Weights of a small transformer language model.
Size: width 512, 8 heads of 64, MLP 2048 SiLU, vocabulary 32000, 107M parameters.
Each number is 128 + 32 x the weight over its row's rms, rounded and kept within 0 to 255. Layers, rows and columns count from 0. Numbers have three digits each. The size before them is the row's rms in percent of the matrix's.

# down: layer 2 MLP down (transposed), 2048x512, rms 0.047, rows 1341-1520, columns 384-415
# up: layer 2 MLP up, 2048x512, rms 0.186, rows 1342-1521, columns 384-415
down1341 099:149106090119116107134175129066038104136120089111142156156161142116148148137108134100129132172188
up1342 115:130091152120141142142119193102201063143113181126151174140098171109119150199102102083196142132112
down1342 121:092104081147155140123103142094127181125098164108116071112118133161110147152165153106142096113128
up1343 104:114126109143178089139165120110145154125103140153157165142138129148132091100130148086101146108083
down1343 107:140149130068149115089091135110118087144117095153142083071033145149124112117177162154140094158128
up1344 104:119144204091144127088099133178170086125167181162153137100136108149095115131087113119172107119110
down1344 103:189089116131094153120106140115104103127086098138105165120120149135147189121145146133116179076102
up1345 094:178124172096113105150110137127091126073164122177073153145137056127063095132107112074147090123102
down1345 088:144067167053129088153129187125082117143106166144182084114139139120087143102105154133089108076172
up1346 128:114110106135115074136135134128175121063132132139183126157139167168110131162084115139126153136117
down1346 122:152125096172167117067117201155143125160069088139141178130151159156124182213109162120116155135130
up1347 101:189123163135146136141147133123142118092178122151103159140170133136091098119101118146169151156144
down1347 108:101165143114124174150100159124099162104113102141191147090143146131127154164195157176139099145127
up1348 094:153119112104142104133158144153136152165201105120128139075095191126098100136162083137163080160137
down1348 094:074135158133122085088135162182121077078142121094110092160182099112070128095193091150128144142169
up1349 108:056156123128127128146054129144037173127166170199128121093129146095156104101157145107156127085124
down1349 109:163129157179109101078152152114136143059094114128148122165112167119140145144172142189110122156092
up1350 097:098084128148135109132172147112154199106106164161129142133083153229165088146144130110136125123157
down1350 108:167148077080085188117154109107088129167094134100155139141127125116096100161197138094113155081119
up1351 086:102123169140102125100074165117105122137070121096112133090123120124098152124139132134170087169138
down1351 091:105083149105120111148093093075113130149098073115087151109146183179159156120194133127153065079095
up1352 092:135086111111156181136091111187105086153126077154138089141140081086100140127126087044091142189174
down1352 096:161108112188126153143132155059118145126129197120161140113131133186141125132146096079120166145142
up1353 105:150118116130070112112176200148121152198081083241137093130181148082086153100147148123103189201102
down1353 104:155131120090127094203072123097147141158122081177135105173152152067140133143126064104129147123152
up1354 113:109181133105172129128068154128080109062095154090232144132166149145092123153074129102138103133125
down1354 124:091191117151151145095117165097116118077140138042156121126163087174130094110138170141089130138175
up1355 094:100126132143138160130144106093110146164141118102110138141068084116212082166089132192055162157107
down1355 088:115155119152082132075086087153120131116111130109102052124101138100126150099137050141152155155170
up1356 108:132136145182144102134122140132194113067137087163124182130102142136130088109115148138108114084129
down1356 113:168117136149102108122117127144137113111131169127133183195172112114157125111161077103034050113148
up1357 093:089148151078104117118143104122198105111108135140079164105114107104106111141104101134161098085181
down1357 094:118197124067137119155165127085175140093102160125105144134100139153108131162124091097086155146131
up1358 090:144158134160169134135145093098118109134123187145118088126111113141188172174132206089123122164114
down1358 088:147099042127144077073086144100159083124105112135116098135139112169186139114126079185100127105124
up1359 107:090090165154093154094072152112163113164118131133098089138050168116106095154133118198167156096104
down1359 107:136113086128129178133130146147205160127136150160156086114104137132084153125081103164150164139081
up1360 099:098130107125153118114110105147173110101118137125117053154132103112104152141130122106140160141107
down1360 091:129114169191169165130172086126099172167187180122182169148098125158081049169120196138154126142160
up1361 084:116123147138093153088109116152094092128126124130152087102062118138137122135177187137176146152123
down1361 083:114146118183053098068135161092124172112139117119113133108117113112149143170092123117114177184162
up1362 088:137136126166127171098179124095049090147202140121122130113167128162110089142115165088136095122145
down1362 091:163094116139148116186123160145147136085144117084182137076082137082156117081077069159133131120102
up1363 093:077107116117153147095166058121132107086113160124095150127133117147134123120117122146144118132108
down1363 094:113143184128117139119158132142129106124099110116141102161116184089102069075160084103080124059159
up1364 116:180118155141147106107058157081097171126114126077119116070089112117139150139091155151207111148151
down1364 116:129082089128164112060071110103067166059155122172139078145095114132131129122088149111064115152115
up1365 096:188151164118127098205101173112149185151161080136102112146109111171119116109130140123159147130098
down1365 092:145147117092141134168143093090182059107149116093189086153135120071151129114056158159125130177136
up1366 103:174105138126200110179164174086150139141111144103139153120132175156139182161135125116136208144121
down1366 121:141133111200138120162108144141170158106197086097140083147137136112099061133123105183140108071116
up1367 092:115045115126189062104145123130135200112124080113126123070119115111110178055096095142138150130183
down1367 092:160167114150196203113095174145089150165142133135140120047109145167187136150082199149080139124105
up1368 101:100087140098084077101126111120136156137104123164147116118066153131121155151132145085077129132151
down1368 101:171155125166155163126094170130095088134118116108109140073153176128149177096140141194153072149112
up1369 098:106098120104129137135106155068110093148210122134174195149155165108149099129123137168122115079093
down1369 100:069131159129108164083127118141170064113072130099115165119101221116162149145103079098084092148159
up1370 087:112113128106106050111121109105140141106100173061137140159152116072157160144115099104115111114143
down1370 087:100158091083072048097147133099114135173120135070098134206166066142138074134112157146153135168090
up1371 105:139120153149135156155182100175140101058146143125070108117105115134120173115091092104148125107056
down1371 104:124157114082158064106079141143121179136129171095166167122119108124110108165162134148123102087120
up1372 091:132127087146138131099133102117139098084091088083053113135140177106111161129189132126128153138069
down1372 088:090166113186053107116127143102097119112146162171161153110178116079168061123100103140063147095157
up1373 092:195118129143089181166161096143123121121116155142125144095204136141152146138130131114111144197138
down1373 087:097114128144129144140133128096111149106141052087099108086123138159074153105226180189132141101137
up1374 088:157169114135132155129092143161094172151131088162153115107187131114135138092095112073132112065091
down1374 082:148137099126178109180132136195135092117122064149089150129113092120158146111148103149134137180091
up1375 106:097148057071137112121072158065123177168149106120152180110107069141145184164065162062128122172167
down1375 097:134162174083100109174144161172140175133102121151137047107153102134147190114145159117128108123098
up1376 109:182153161131099107128153103182073157125094088112147144163095115122122198138127132103191125164111
down1376 109:107120116119139087134147124091105155162111071079172105118083093080150125137134134116143091099110
up1377 113:133124137087122157111053154136124065139135133172165114066167151140103156131146155107114123154080
down1377 113:167112135106110123169128139176118118126083131113108124137086131116112180102119123160106161144103
up1378 095:160196182106092112114067117051121129092097171141128155127081173105131092136121115101057104134122
down1378 093:130120125082161125118109088163113149140120086104127109113126140153095128127140074113137118111128
up1379 079:132117047133110158139142101089170121148121116124105139112126182150159115108140103143097217122141
down1379 079:125153152104077135150170126086131126182143095070131135152127078101083072126129144105135121131161
up1380 097:084084168098159051099137072107163145127167165165175083153142160164129068105157136078098156122097
down1380 091:132128150144096138135180172149122136145128089112162139123134153145053138155132101165115129195124
up1381 100:087114164133171168176124166080090179118125138155124146122125114167156113079118082163099159172081
down1381 093:138151145182126115125125124128146154138136145131062173141152114107145165099154185089174092122121
up1382 113:156154164142107128127085093079103142146092122107116122106106149122113144151134096122142146157110
down1382 104:126148081096191146094122133148106111060198129152124104093173074169146170123091155103064131096149
up1383 101:166120121091156135077108135107135098117135107161132130095127147088168140109095090090115054126143
down1383 101:149101123046121080125146174063079101103122156135169091121120139204156125157140091150161069135134
up1384 104:089100114153162142133144112087179087138139123153086158147184149133061193098163179137130143107136
down1384 104:113138087134131138121204160068098184106126165124140129147131119149117143142168146137139107194136
up1385 086:104112136124136119099150097160080140099148161088150162136081167113106132088103156192142075104134
down1385 090:147171109115184143188117120112165143098127141126166132129118129136120192156163109108153188141125
up1386 104:140110128098136167157149084189091113119111117152119126153108175111071122155090107106081136171135
down1386 108:076156187158091170134114114100151087150112119122168149103116148085108146100184084188109117120122
up1387 082:090098126090114133163103137068136088073095160121150110104094124138148131159089115143141157133137
down1387 081:136143174136087113112116181118162128162141147112141111113215139111145116128118087096118106158135
up1388 094:121120126146126109089079119155145120134071074117139131151157100151162163142136070058161111130094
down1388 098:137123111083147140124154089170075140133191144153164147122124089075059168143197134144116101111067
up1389 101:085120131104168137073156104127100133106136122178117082123099164125120084108108120147088135174134
down1389 099:128062136179145085132198113111100088124135199085092165117179109185084110116169150108156180169143
up1390 102:095139126096170156092128187156101122089145110084126122195123151120114150081125124092123123130093
down1390 096:084142148121142182123095079135120126121116178121108124090147194062158108113088173193174183107125
up1391 101:118094134118129115154143151077158095130101115096088188159091101134201125100163127131146117183126
down1391 102:113130117149097147053124081061167133132125154118119129129148160055116117162113109156128090118083
up1392 094:172104145187145107112136102108181096091104101163117069080066130185185112094112121099177077142081
down1392 099:181107116129125072117137132153150137140101099132116086149120144104190107144113093129157083082136
up1393 096:166121097106162163073118154131126139159120091163109103106143155142162086120103134178129096132099
down1393 099:160093121130173110168149082107123126118155116162115184124119136098106171148135117108076087132108
up1394 104:099112140166149077101119134093101198124095136129108149141124133093068135104061117113153141103177
down1394 108:190148127171169140083168171137149115143112198182112151104090080115152138138132136093090155195144
up1395 099:157120134122069128141083138157119122139143114100113126084168159150155074177101189170152108153136
down1395 101:104180168120143180084141152128193127182117083151167117158139138160139175124152123148128108117151
up1396 091:101135116172111069116142147167128124138111153078148085142171030159181116201064128133163102131128
down1396 098:131154147145142096116123108140113107160166131105154087104076099122163133118075109174099114114107
up1397 102:104182073155160093138120175097121155067115106122166121138169117081069115108148210123115073112116
down1397 098:183095168156149134174178161132130103111142141125178133129165120118111078111097152112149116070129
up1398 093:117061156140185139114177150136145093099177083106134128123106076131146194139160156136122163154110
down1398 093:132163120084109161143075110092071119091164095097084138140209137158134167143148135116114120109154
up1399 116:134163138145154118174121123102119131086047089123113131100179118100114149214133116078118110170148
down1399 103:124136128157135119110161110093177134180100144168089139116176167149151186039127178140135123095127
up1400 109:150219096138114041142151101144114098072144121126148096156108106101166158146126119099126140186124
down1400 110:123102117135189114088115087162080136152126111120085155124107126117157101090075174156110166093169
up1401 099:129101113071172100124193126117102155061183189145135147106085101094111119171156164169126134131145
down1401 095:174112139142154118145125124090134071098132118116181139103097166084103150132156122102164111089084
up1402 103:174108156098116140114129152115160150172150139131162143076131132131080120120153097141151142159133
down1402 103:152123119150180092171128138104095098095105136100137152127133103155050110154100115085107165156175
up1403 109:154118135119145119108131141150155146127112142139155164089144082119158117133159091111062153129119
down1403 114:127083105125134125120106087181160115120080141101139145106145114078110167123178053146123095123156
up1404 109:134142159050156061073138169096121117091173112133105143147140110113141170132081111110077096135131
down1404 102:047178161173107140098091116104118061124084094124124102117157167139091061112173142133160103055145
up1405 101:079143153076091144141082151138067120150180097129149110137122089164145132169067115116150102131142
down1405 103:146069158092155112174140117095147118098107192138142136068132104109176150145166109111052081123162
up1406 111:119120160149159170137136132096158096145126108119131149144120113128166104109152156106170137183059
down1406 109:162140146147185106144142140144096156153088129153148138117119096141151064106146119114193186085065
up1407 092:130114118130165180097186169146154158107095177129093141089135152094112118185146103097140141102127
down1407 090:066135199130172173148106174162102128141137107106144096110141161097144092154108143114161104148170
up1408 105:120157104125151201099130108128083062137101155111185166098132106097143080114099117118117098078132
down1408 097:153166112086137114141083144147134128101113161071114114110145148148095136119104107076169160096060
up1409 099:140124139128128190096079128092139167160179149164149105175137030161182158057069169179108112159128
down1409 108:121168129099154101168087151115110047201146155127162131123176149126136143124120177130089093051069
up1410 085:087118127154080117141148121102168168117080161164122146170098129157119136154156096106178115109044
down1410 084:152145133144198157171089117108082156071127132118105122112102185101119167132119172089137132137117
up1411 100:131099102164132119150133073126123169122120144092126151118104141126162113123168152146099062144113
down1411 089:126132103136121098156140152179145195154092116126118108071146126110143112163087132132063098146139
up1412 102:107130155198121155165164122116112154124122118128115138057085138137159127072131141093129120111116
down1412 104:081192144149156116117147156159129083146155075133116099140182066101131114117149146123185096151119
up1413 092:146140148126152180177116149122135161142117105106119111131164170144170133126154103102105155110134
down1413 095:087143119135163142220095166089104147126139138175130106114109152166085129109109185076132043124135
up1414 101:105132178163148171114084111181105078076161130092116130143137092158150058152201120104178095065147
down1414 102:188145123101160137154126155087086168168106096155142181161057155181089088107100161108097105093127
up1415 084:108142127130077161074139146163120119120168182143050165094126101137113091108091124183202127072045
down1415 083:168169081070121130070078103132122121046116124064178171094109194121169107144113183117106125165146
up1416 095:150121129148132071083094153096123101105117110141134173106082153129111148147186108095140134131130
down1416 097:102128126116077122176166106099058114099174126105119144141106106123122106164123083148137084089201
up1417 099:088110193139075098117124126133131135107129200134168110138088108102129107173150125141195153145171
down1417 099:135117115121064038108138185148113100122142122083137125105132143102067108147101140158129128159196
up1418 104:149122119140079058154063207164055165105170177164111123154130083168108109127200140067153134074105
down1418 112:161085081185193111133179167145202123102140136195151142124146114166125209152133161106166135107095
up1419 099:108091107150128121102107159125067101135116172156150122115147102067115100141057143096157130120130
down1419 098:147114185153065115093144101149124100126150092140113117131100135078102089117138147127133151114078
up1420 101:135111113142132112085136165124086147110135165131139060153098114130108160099162164128132052123167
down1420 095:129119039139156122095148121098108123134132080117135171178157127135083073101149116046119053104150
up1421 101:107108141146128162161180123128114050110169099083147092124125161104157162137153129081096113178169
down1421 115:114142169131127170154108125161191118074117169126140083120157197076131146118123098112076150069095
up1422 102:129166146108121076145143157122145104100153083116099120097112189123122064129185205115109166128151
down1422 086:134112143149113161089114078106147161163161106164162135106103176183077144134156092159119156132173
up1423 108:083140186164150161100093173214062146104140162069136071142096094127118158157181094193129136175133
down1423 113:114115122167095147099127133130069112132160118111115053171103115102119138147159104100143103106076
up1424 108:134132096116124173154046107113134159142145138150138099159188098101126144117129098133110177185147
down1424 114:150098121153117114159051132121118160159132131106115080123155102198120087178119181113097153155130
up1425 103:123116083137146147096070115105148090112091098141108146119176147155095196075108166164164122139132
down1425 101:138170159108125093122189156061140146150120131065124126180166151179139145129153115149216087141163
up1426 095:139113123098136162097109101129095140114117110066039111077163127180128064116129127150154175125100
down1426 088:092095138135156160059160143172132169170093113159227132138103155082174160149126131090129077130116
up1427 098:081116170106170115143111141173111103127148115093137128113130104103080093072104110107046087080080
down1427 108:109117109114118133124143074133103146121078186164094154152114145106084126169121120128180128162134
up1428 105:145172148093141144172146127182123145129112195141159135121143167079126131099124200157140114122120
down1428 103:154158112107118147120135121086132097116153120086188126180128139166137147106147151147132070164125
up1429 089:108103117122176143153095161141188101143145095105129147086090083167100109100135144183111175176114
down1429 091:056148093094096070177104111118098118147154109123155116098085131158149142125104096116157100191101
up1430 098:134169147147160138115127139125154119097127148090140127107136132143162104182084077169147189096181
down1430 091:120161162123088100136110095114152152137123136179095159123106134140172050169129149119099129136122
up1431 100:105106187166153162110122113105132054188134190122167100094090172112116163044098138101133182118138
down1431 097:195166214148161106124127184154099132139081120119127108158157135081150108123167147124179149162104
up1432 100:136061149136135204110110109149145176145138141135102099184071113109125135140130120151122143126093
down1432 108:111132100135095123098137027133065160152088103097113101116115191078085145110127151134121177086154
up1433 094:141158133178144136071108152176114111147175145148102145103154146080114210115145115173113140126118
down1433 088:137154150091080166156135108144110108170097129121106131171124171116159139085181138162105174150108
up1434 105:121150098185148165130167104124136140188139125109120144155191179113180129153075098072111180104148
down1434 107:064127175142131129120094152156124058155142146151196162118035099117133108123136131123090051100083
up1435 102:092072197134127122115159162097120111149150131139114144095112148142175152128106127178168129198105
down1435 105:151085126149176096153079125113126132159104081104155083101142099138105099133130175113164190183182
up1436 100:127150176131118116119180135075121147146130146206164143114184086121114182182138134132139103077127
down1436 101:157208143122133095186153119125146104140139135095102125138129136145131102116147107165154188100094
up1437 095:117117148144034098184142129134130121203134098128135126117180177140160115143117129176139150098150
down1437 095:102126088066105152128129147093064154097161110125116079098151143187128167118127171156145129098170
up1438 110:117125158125139123118166157211143148086153116087099107114161244082177148108152099162110084122156
down1438 118:125085182089090084161077142099125095155137105106025139121123094102142096097132144118084116069122
up1439 091:144100164140137105089114156129136104097137151151110128074069115124117057125072117130135105097109
down1439 101:154188120043104110093148169170161071093128167132196127122118118128165181184105183149119119113061
up1440 090:112095177166134115058153139135074140142138087142147067102052113127104081075159137141111098136090
down1440 088:172104147118123147098105149104077131084114159086089172093097161162158108110117095128091100084130
up1441 104:126110160124136162114085068116088120142149094157110111106134110132160145150129105074156116143163
down1441 108:195160119114083141149155101150180177137176177091108160083090135136158111119143163171101128102100
up1442 107:077131152051125071199150151139133145107149162120116129137100188102191112104147186076074128200088
down1442 100:119190156141119051155087100067082072180147146111115151152116157144096086138146161147125125183118
up1443 116:098171181083132106089136181113144074087155127099164175207143154123102160123155159135153040168111
down1443 121:121176105114130130192181166109162143081162123131150132184187089133134164140125188136101121142182
up1444 082:102104142154075145080116062158095168101116143150063153143120108117126172166129123051125156100124
down1444 080:148118105095148130105165138161155141146130055138140097153093142134125036198144074122149146160171
up1445 093:178102097113123109120165126112132194193114143148168102135117128145121134189130170152141132176117
down1445 098:104038145093164088157128122112138116125102144153111173152123131142168171197171142148088123134117
up1446 097:128137165139075153097115139156130176103139121138152155135159096130093072105076203135156151130114
down1446 092:111124065048086139139090152094087101160118146208108110075156135099136056174170077090173158175150
up1447 100:126130138106154149091153074134085161150149114152143159065147167116107132152164096076188145098099
down1447 100:133194144094177108118123092166222112155122172120145170224192127129148177092129127102148107138136
up1448 090:098078175124133079115093201152133103089108185139120126128145091095146131138122102049108108075150
down1448 092:175088127158133113107106148090129112123099143092121142169195138136106153159116088135131103148143
up1449 115:171171151169114174139164121082151139151189098136098097102103120110158080096111138103139132115179
down1449 108:182156147171151164113112110078149092102100062114163154101119155059056129084143102085141159123104
up1450 097:148184140134173100070096142139117127108092058107145092138077117128100107162126136072157142130076
down1450 099:200195177087113050136131109134133130140074193145088078137151077075073108082140130142091081159134
up1451 101:154109128117194080122127093126068086166136118165195192086181117087138155108116149112167160094117
down1451 100:088104136110176143122134135105104133118139148099091140114094135193179160109125170022177119110140
up1452 096:111152171142145129162187049156157140169122083102142180137176133171150116115150172160112082142104
down1452 098:139169132112128131152092088136089119105158136164128097099191116147143197144125146121165121095151
up1453 101:125136103153125155121112115110132129199126122129123099140066107119111118188156191128170066122130
down1453 097:220153125155108086162125067112087145039143092132081160098142145140116131097175142142120158056097
up1454 113:163115112096098085151130156074149167079160121105142143104153120154091190077136146156138114123124
down1454 114:179096130150160098149154162146170193128141179095123155115100136101144156135154160150167107133082
up1455 114:112114094099130082137095107059102155095132095132150111134088179138119176131112122065140176171072
down1455 109:140109135108093160135126190143120132133092094171212097117152134202196112135077131066117137099177
up1456 097:144209139168112128123092078115165182145160139190106126100140133127072147128113143121105140140135
down1456 096:094138112148115091116086118063144164136148109096131121163163148115122157175123102143087133130148
up1457 104:140143174194155121146153109096174133103143076114073154097068130144148135100129175164123064138081
down1457 110:092128131103182103136122185098115107119150067080096129208115094165144133105135090127136135108165
up1458 093:089119113104172128099117107146098213193153112142088135173118119136168074119126179156159094087156
down1458 102:137153121118112158174114082107129099080191150109137157178122106107122155081198118165135057093152
up1459 104:107094157064128113110095105116138175115133102115151120069098172143083142116139162166111237187101
down1459 092:105167114112100138069093176079128167163102139078195177109141126081156086085121058185199129194149
up1460 097:114145118078148175110097118085134055113153077162100139113187109118156156157104117117131121110132
down1460 098:161072104144121100132096138161172180111112157146166134095121133198187060144116134155086118196122
up1461 091:113134079099054142101207123095159193161152161111122146080155114130154103095101069211174096115163
down1461 093:121164124085089092142123127146129155092164087118167132112120123097192081107129100154114068084087
up1462 093:147146157164120141119142055137099172114144138112156133152096115136118125130128120157164104244151
down1462 095:110120156112121157131090191152104142103101132094149166174140187127112080152145112102174127105127
up1463 105:155121120095101108106166147139127083109121085150132073163138111158123121128172076078153110146117
down1463 110:129041186109204135147078112143121110151144098131143092168151130119147127136128072091117160141090
up1464 096:118082173111148114055156115152143181107129184112141113095077159109132139104134179109101094119098
down1464 088:141135156116177130129111219107099124114112101128163107117110133122100183111125181122149182121099
up1465 098:103144179065125181097158124117159180128161136091103124089106150079108126153160146112140088165108
down1465 094:129045122148107165073087108108125161128091070159086104121150084163108132073178119052116094165162
up1466 088:159144136132102078114131079115141131178129143121121169096042146158062157147117053119133135201137
down1466 089:156166101092117086151136064154115194107106129052123103170172105069142167143117112144127141160126
up1467 102:121074178135171115131118155137180184137158041094107072130178080108153163141092173177126142103103
down1467 098:158112158150133080115105161159123121149041110104048115122049066104116131222129121101098195146072
up1468 096:116096124122116185140130159144148109071165124142203120167127159141162100106105079105114097098167
down1468 092:107085099155176128181129118116109152117101104114144137082114098140082130152145126153102082118088
up1469 096:114101138141154180107124120187149143159163109125091117101122197177099155043111052118167131149129
down1469 092:110126147087121091147094129112163051117135135097138147147194140080118182129124171131198144133126
up1470 107:059142132107084122124112140106121147112107126165059171172089140165085145094103151129140130129082
down1470 103:112150116125141141120090132119093117128131114095161114152146150121110107106106162087146120107103
up1471 082:107156077135172155080138097173130098097148078139157176108109118105134182105152156132118103074156
down1471 081:159069077083136138101105149085098076150141189136095136131090093118113108118173111096146128129109
up1472 102:123072173129161132131103079146123110150120109129095181180117165123105112114110168150153122080123
down1472 094:094153103120084113179108173102151143075108146131127115135128108096131117157138153169072106116082
up1473 095:166081096113079120130126077120183095103179150129089081145105186185070160112167127220105161124147
down1473 095:147152136123112133155179140111153155179135176142163164091113095155150109113165114161113171100185
up1474 109:120077097135122160149122152104113101164130164150150066161138073123098125065136191089175174117091
down1474 114:105124130107077110141204100175179157121117170121107095161160148148147138080086165108117179068118
up1475 099:128076182082125116101156096126138103122170129169124157067074097097133106132127110130114108164171
down1475 100:100176153100109148071155145084083170135091141138138162096122111130086143117119176108108111133080
up1476 116:062172100153174138149080167142104160179122076083112093123144154112120134155123118140109124132101
down1476 117:165154111159093130156075133174093198073149095108144090120109128095108167155112134143117122190187
up1477 091:048093078195163155138156115094161141133194138186111170143072072056138155106101136123135163142131
down1477 091:166131114158205116119142169109096182072146117124103084157133122161138116099173141156165105122097
up1478 103:131036099133165178161135154055095092165090165123174149121145118122095125183125096097084158171140
down1478 118:069097106156093161136161138102186134113152174086171143115121106088118128148137095154081156164155
up1479 100:073128092139103149140190070124165116188119124096072086131159169108196093098130138107135158131155
down1479 096:112110119120130161152138174160093139135181098124138143099150168128124155107149089151127065135102
up1480 099:071122152115151151120229169086093149133204123155128106120132105079159146172121165103169105136085
down1480 096:118117112174135131099126124111170078116114115146129116108122068081164149119159092132158145151121
up1481 089:120153094102171066094150104095160105107183099136123139123193119138170075087107124073120083083131
down1481 091:138149161094143112125130106101177115168124131112091172079155190138191143119073118104094070133120
up1482 100:141128096163130143116108117083132170122112115112132130086106147136119221095109100141099150161163
down1482 097:143129163143162150128138106141110163122124071137079159096137165150162167106094138110094136145132
up1483 104:140146120127123151119123141108113090133105197083076079133197121114062174062142172082109113128101
down1483 104:080128158141104159119093132109114083106130128147127070125153170187140141124145143162160166092217
up1484 083:125080098135192103168132153088192122135143102128149151125087106136100118127108185082131089140125
down1484 083:124111108144145152181133124138094166119078166097064161147116176157100131091153050112169158144113
up1485 105:093110077109110102160078182144148147093152122133117140157100113138137116111097177102092124110121
down1485 100:155206113134152084116126157081096124102116132154100123122194164119115125068095118113187128116113
up1486 107:116078133161151124122154087154126130107190146198102113110053164135100169174071061166084095135122
down1486 106:154144089137134156125158100142120138163144113123110096141140130112148123135117168144151139092149
up1487 110:197133073103134150089120147121153100128132122141138070159140132172087123086085140084140083132188
down1487 106:151086187147049124135101134051096113143099106142127095076113074167136088082173152113149140153097
up1488 089:155135109094081111141139132086120143092094141119137092105139092095105179155110061137115107147114
down1488 084:147102119048128102091104153166144136107150151095176183120086100115131139162147067132146084104119
up1489 092:120130117140089156106092141077132111135160170158150079153116196089177099112121150151133156169149
down1489 097:151117093126108070035093119097080175134089138095094152120114143103060158089167117134162130152154
up1490 093:166113139089139125163125096150184137158136109159124121116155132091131174109137128090155087101168
down1490 093:153119189103122181142106148105107136120145144163142117161150074086125163122150075145067043132179
up1491 122:136134100165106177118110060162111151099135096156115067099118131112125126136056099101105160111116
down1491 122:132130140127113078188086121152138152073136150130128152118146097118049071143142146191180173122074
up1492 096:138105181112114111092172136051117073133133127125078124136131098152177153141128122123136078072138
down1492 098:126124115115125134044181142114110125095092150124134113058155158127142168140084111168170113073120
up1493 097:083121107098102098085179178143120137105092056167124109137188163141054153126100167094076130210105
down1493 088:160165129155166154103135150168091144130109145079198110129129088091122157156062118116210149128113
up1494 104:140151079111141122102099131157149137156135123129139147124100110117091125180113124062111127089100
down1494 123:122078129123134096153160113112131122151143097141164093156096096061209178133182174098122169112143
up1495 089:134105136117176092154115145085133114097161130117159094132126205122122127119107111099164131129131
down1495 093:121129119044082098121117140119143134143152110095129159166096145124148147178095116156125125163140
up1496 116:143185139129139171113150099135122135154128081199148102074137193102108061159073129058145124092114
down1496 117:094128110166186144153146124140112183138159120131108161083118127137107118145130184069113082063162
up1497 094:057101142148116103140149149156111138123127109147128168098105080102120145151173143096161141073124
down1497 094:121198146198108161173113057112129169090125081148116136166151119141103177118165110076103192089047
up1498 095:132154111114152101120121068111129150105130107122143097152128134090139142067177068153133181161131
down1498 096:132094182159080123165170139097116077102157148150090088144050131162126195149106112146131120135106
up1499 104:114133149089161144099146114126097101114158142091143098106068121119087139125072099186117132148141
down1499 110:170143105119125090100123078134152132127163123098142094158077153087076141178115102132137105135149
up1500 093:177208199135099108113070166131156093120150104108199097117194141124129121164070164150134132081117
down1500 094:166117121135095137109106154175128083139202167125116160148200071141089114120163104148103100151114
up1501 084:159098114083108188141140103132134151109141120133110113103150172097082123093082157094189141096087
down1501 093:159104165143067158123149133159154114118184140174076095170166155110136114102106088195095154111183
up1502 110:125113171146136133162177150160139150138106113065108135127177111134140170135119167155129099117171
down1502 106:138124125114117153151174101102126134122119170071165097127115085098065196121167148074244107121112
up1503 089:166096134127156175100124131093077128111086076102163147038138117153145138110101118079137104149089
down1503 091:137146133096153078089107166146073159118094115197176128099158110097189142125163131065147125126167
up1504 098:143112120133130120135170073099113059131135155099115142065101088146156080206112073123121067158159
down1504 095:124115082120119115144151099166062150125139117099161104100163108151101146171142104112133100121077
up1505 096:125139183141112120110094097135112156094172142140140104164188055107135084089164094129145071094100
down1505 095:175098138125118100151148142142136137145113184159156149141163161154170131130133152115148088172112
up1506 116:197105092143085099147121139138088085123097152162114114118138100109093125112180149142159182095145
down1506 109:129112155098132137109152131095122148150171122113118096145184111133120124072149134118134194119117
up1507 104:121143126122095153155176144091075077191133170068138158106107084141156113140115131042223100140116
down1507 103:075162159144111174082090108143089115168132120102157149184164129127072102105140105216089136102115
up1508 096:123115104141161105175148188135160136088103114164153088129115142133114146157108159106105169133078
down1508 093:170196070108062165097207087083137114141093119147129136113179166147124205190124139103145176087164
up1509 081:138141153167170166079139100086149120119125166160087123111132096082174132125145094180093177126154
down1509 077:177165087074138126127157137129137186117134053118184103078129165125116122157151128104133050180139
up1510 097:115098157112043099140152183099083085122135168149190123110145072108138163068056184103139118151077
down1510 097:132066071099094135100096177173169155132097125118125154172198089157141148144082133177079122119101
up1511 096:121142073122107101130149126125102107116049180093087157134170128072148133128140142126157063127075
down1511 095:129080095142175110085108092139109117148136099146152132080130056164155157126099124108061103096168
up1512 098:067092133075161121169099095199115091155130102127232094121152150073128115088139125057188133164093
down1512 094:161128085116134079113171151148119097138171155111094207140125094172132122125102231171127198194144
up1513 104:109155126111141086150153149116121137098163010121138151100106146152096145085109134065179174119103
down1513 094:146127154154171062143147120122123139084150175121149152095138172107063092063165155109169140071151
up1514 082:120221143143089115070163086173123108116101144097138124155185110136122155074101162111083129183107
down1514 079:090089129094139090199177128167106118124104138110141167135129114114105121100184124127103112126147
up1515 090:072143125163169191101113128168145061089076145121164110119149142231138121173099141181106111084148
down1515 095:101151070132152105110106134106152198166114123133098102170130116149055113206114190116110155120150
up1516 102:136076159075168112108069121105133145081112090095121140162118119127138166087153074114100176048088
down1516 113:165078139103109080132098128143122129128151147066049122156156138112130093156109069153150115130212
up1517 102:165156229063128152131100110123135132104149154167136091178115119174112095195116171147136179117161
down1517 104:170122159072112159132101179146179169184146137113067105103171132153166119170118077140114154074159
up1518 086:099166109111127149153197106116122108083134085134101177122138148130113213132161105084127150110114
down1518 091:130125157133157082088130140062071151121146113169067069160171142129101156070117148158115133135149
up1519 099:086128119108109146081170097128151109111137147125131134124134113073142151131152047148113157162168
down1519 108:107162147159112097098165135109126080115184107092112174117207096127111164158150117134109171081149
up1520 086:164136169172138126083131157109177077118145077175175100116110122130138124103129105093124101152106
down1520 086:230167114167174161213095124110165130141133176128129128089109130116178167190128115202173141089137
up1521 112:145190118121054101122113101129089081084160154137126114117098123153146147160127172112100125135104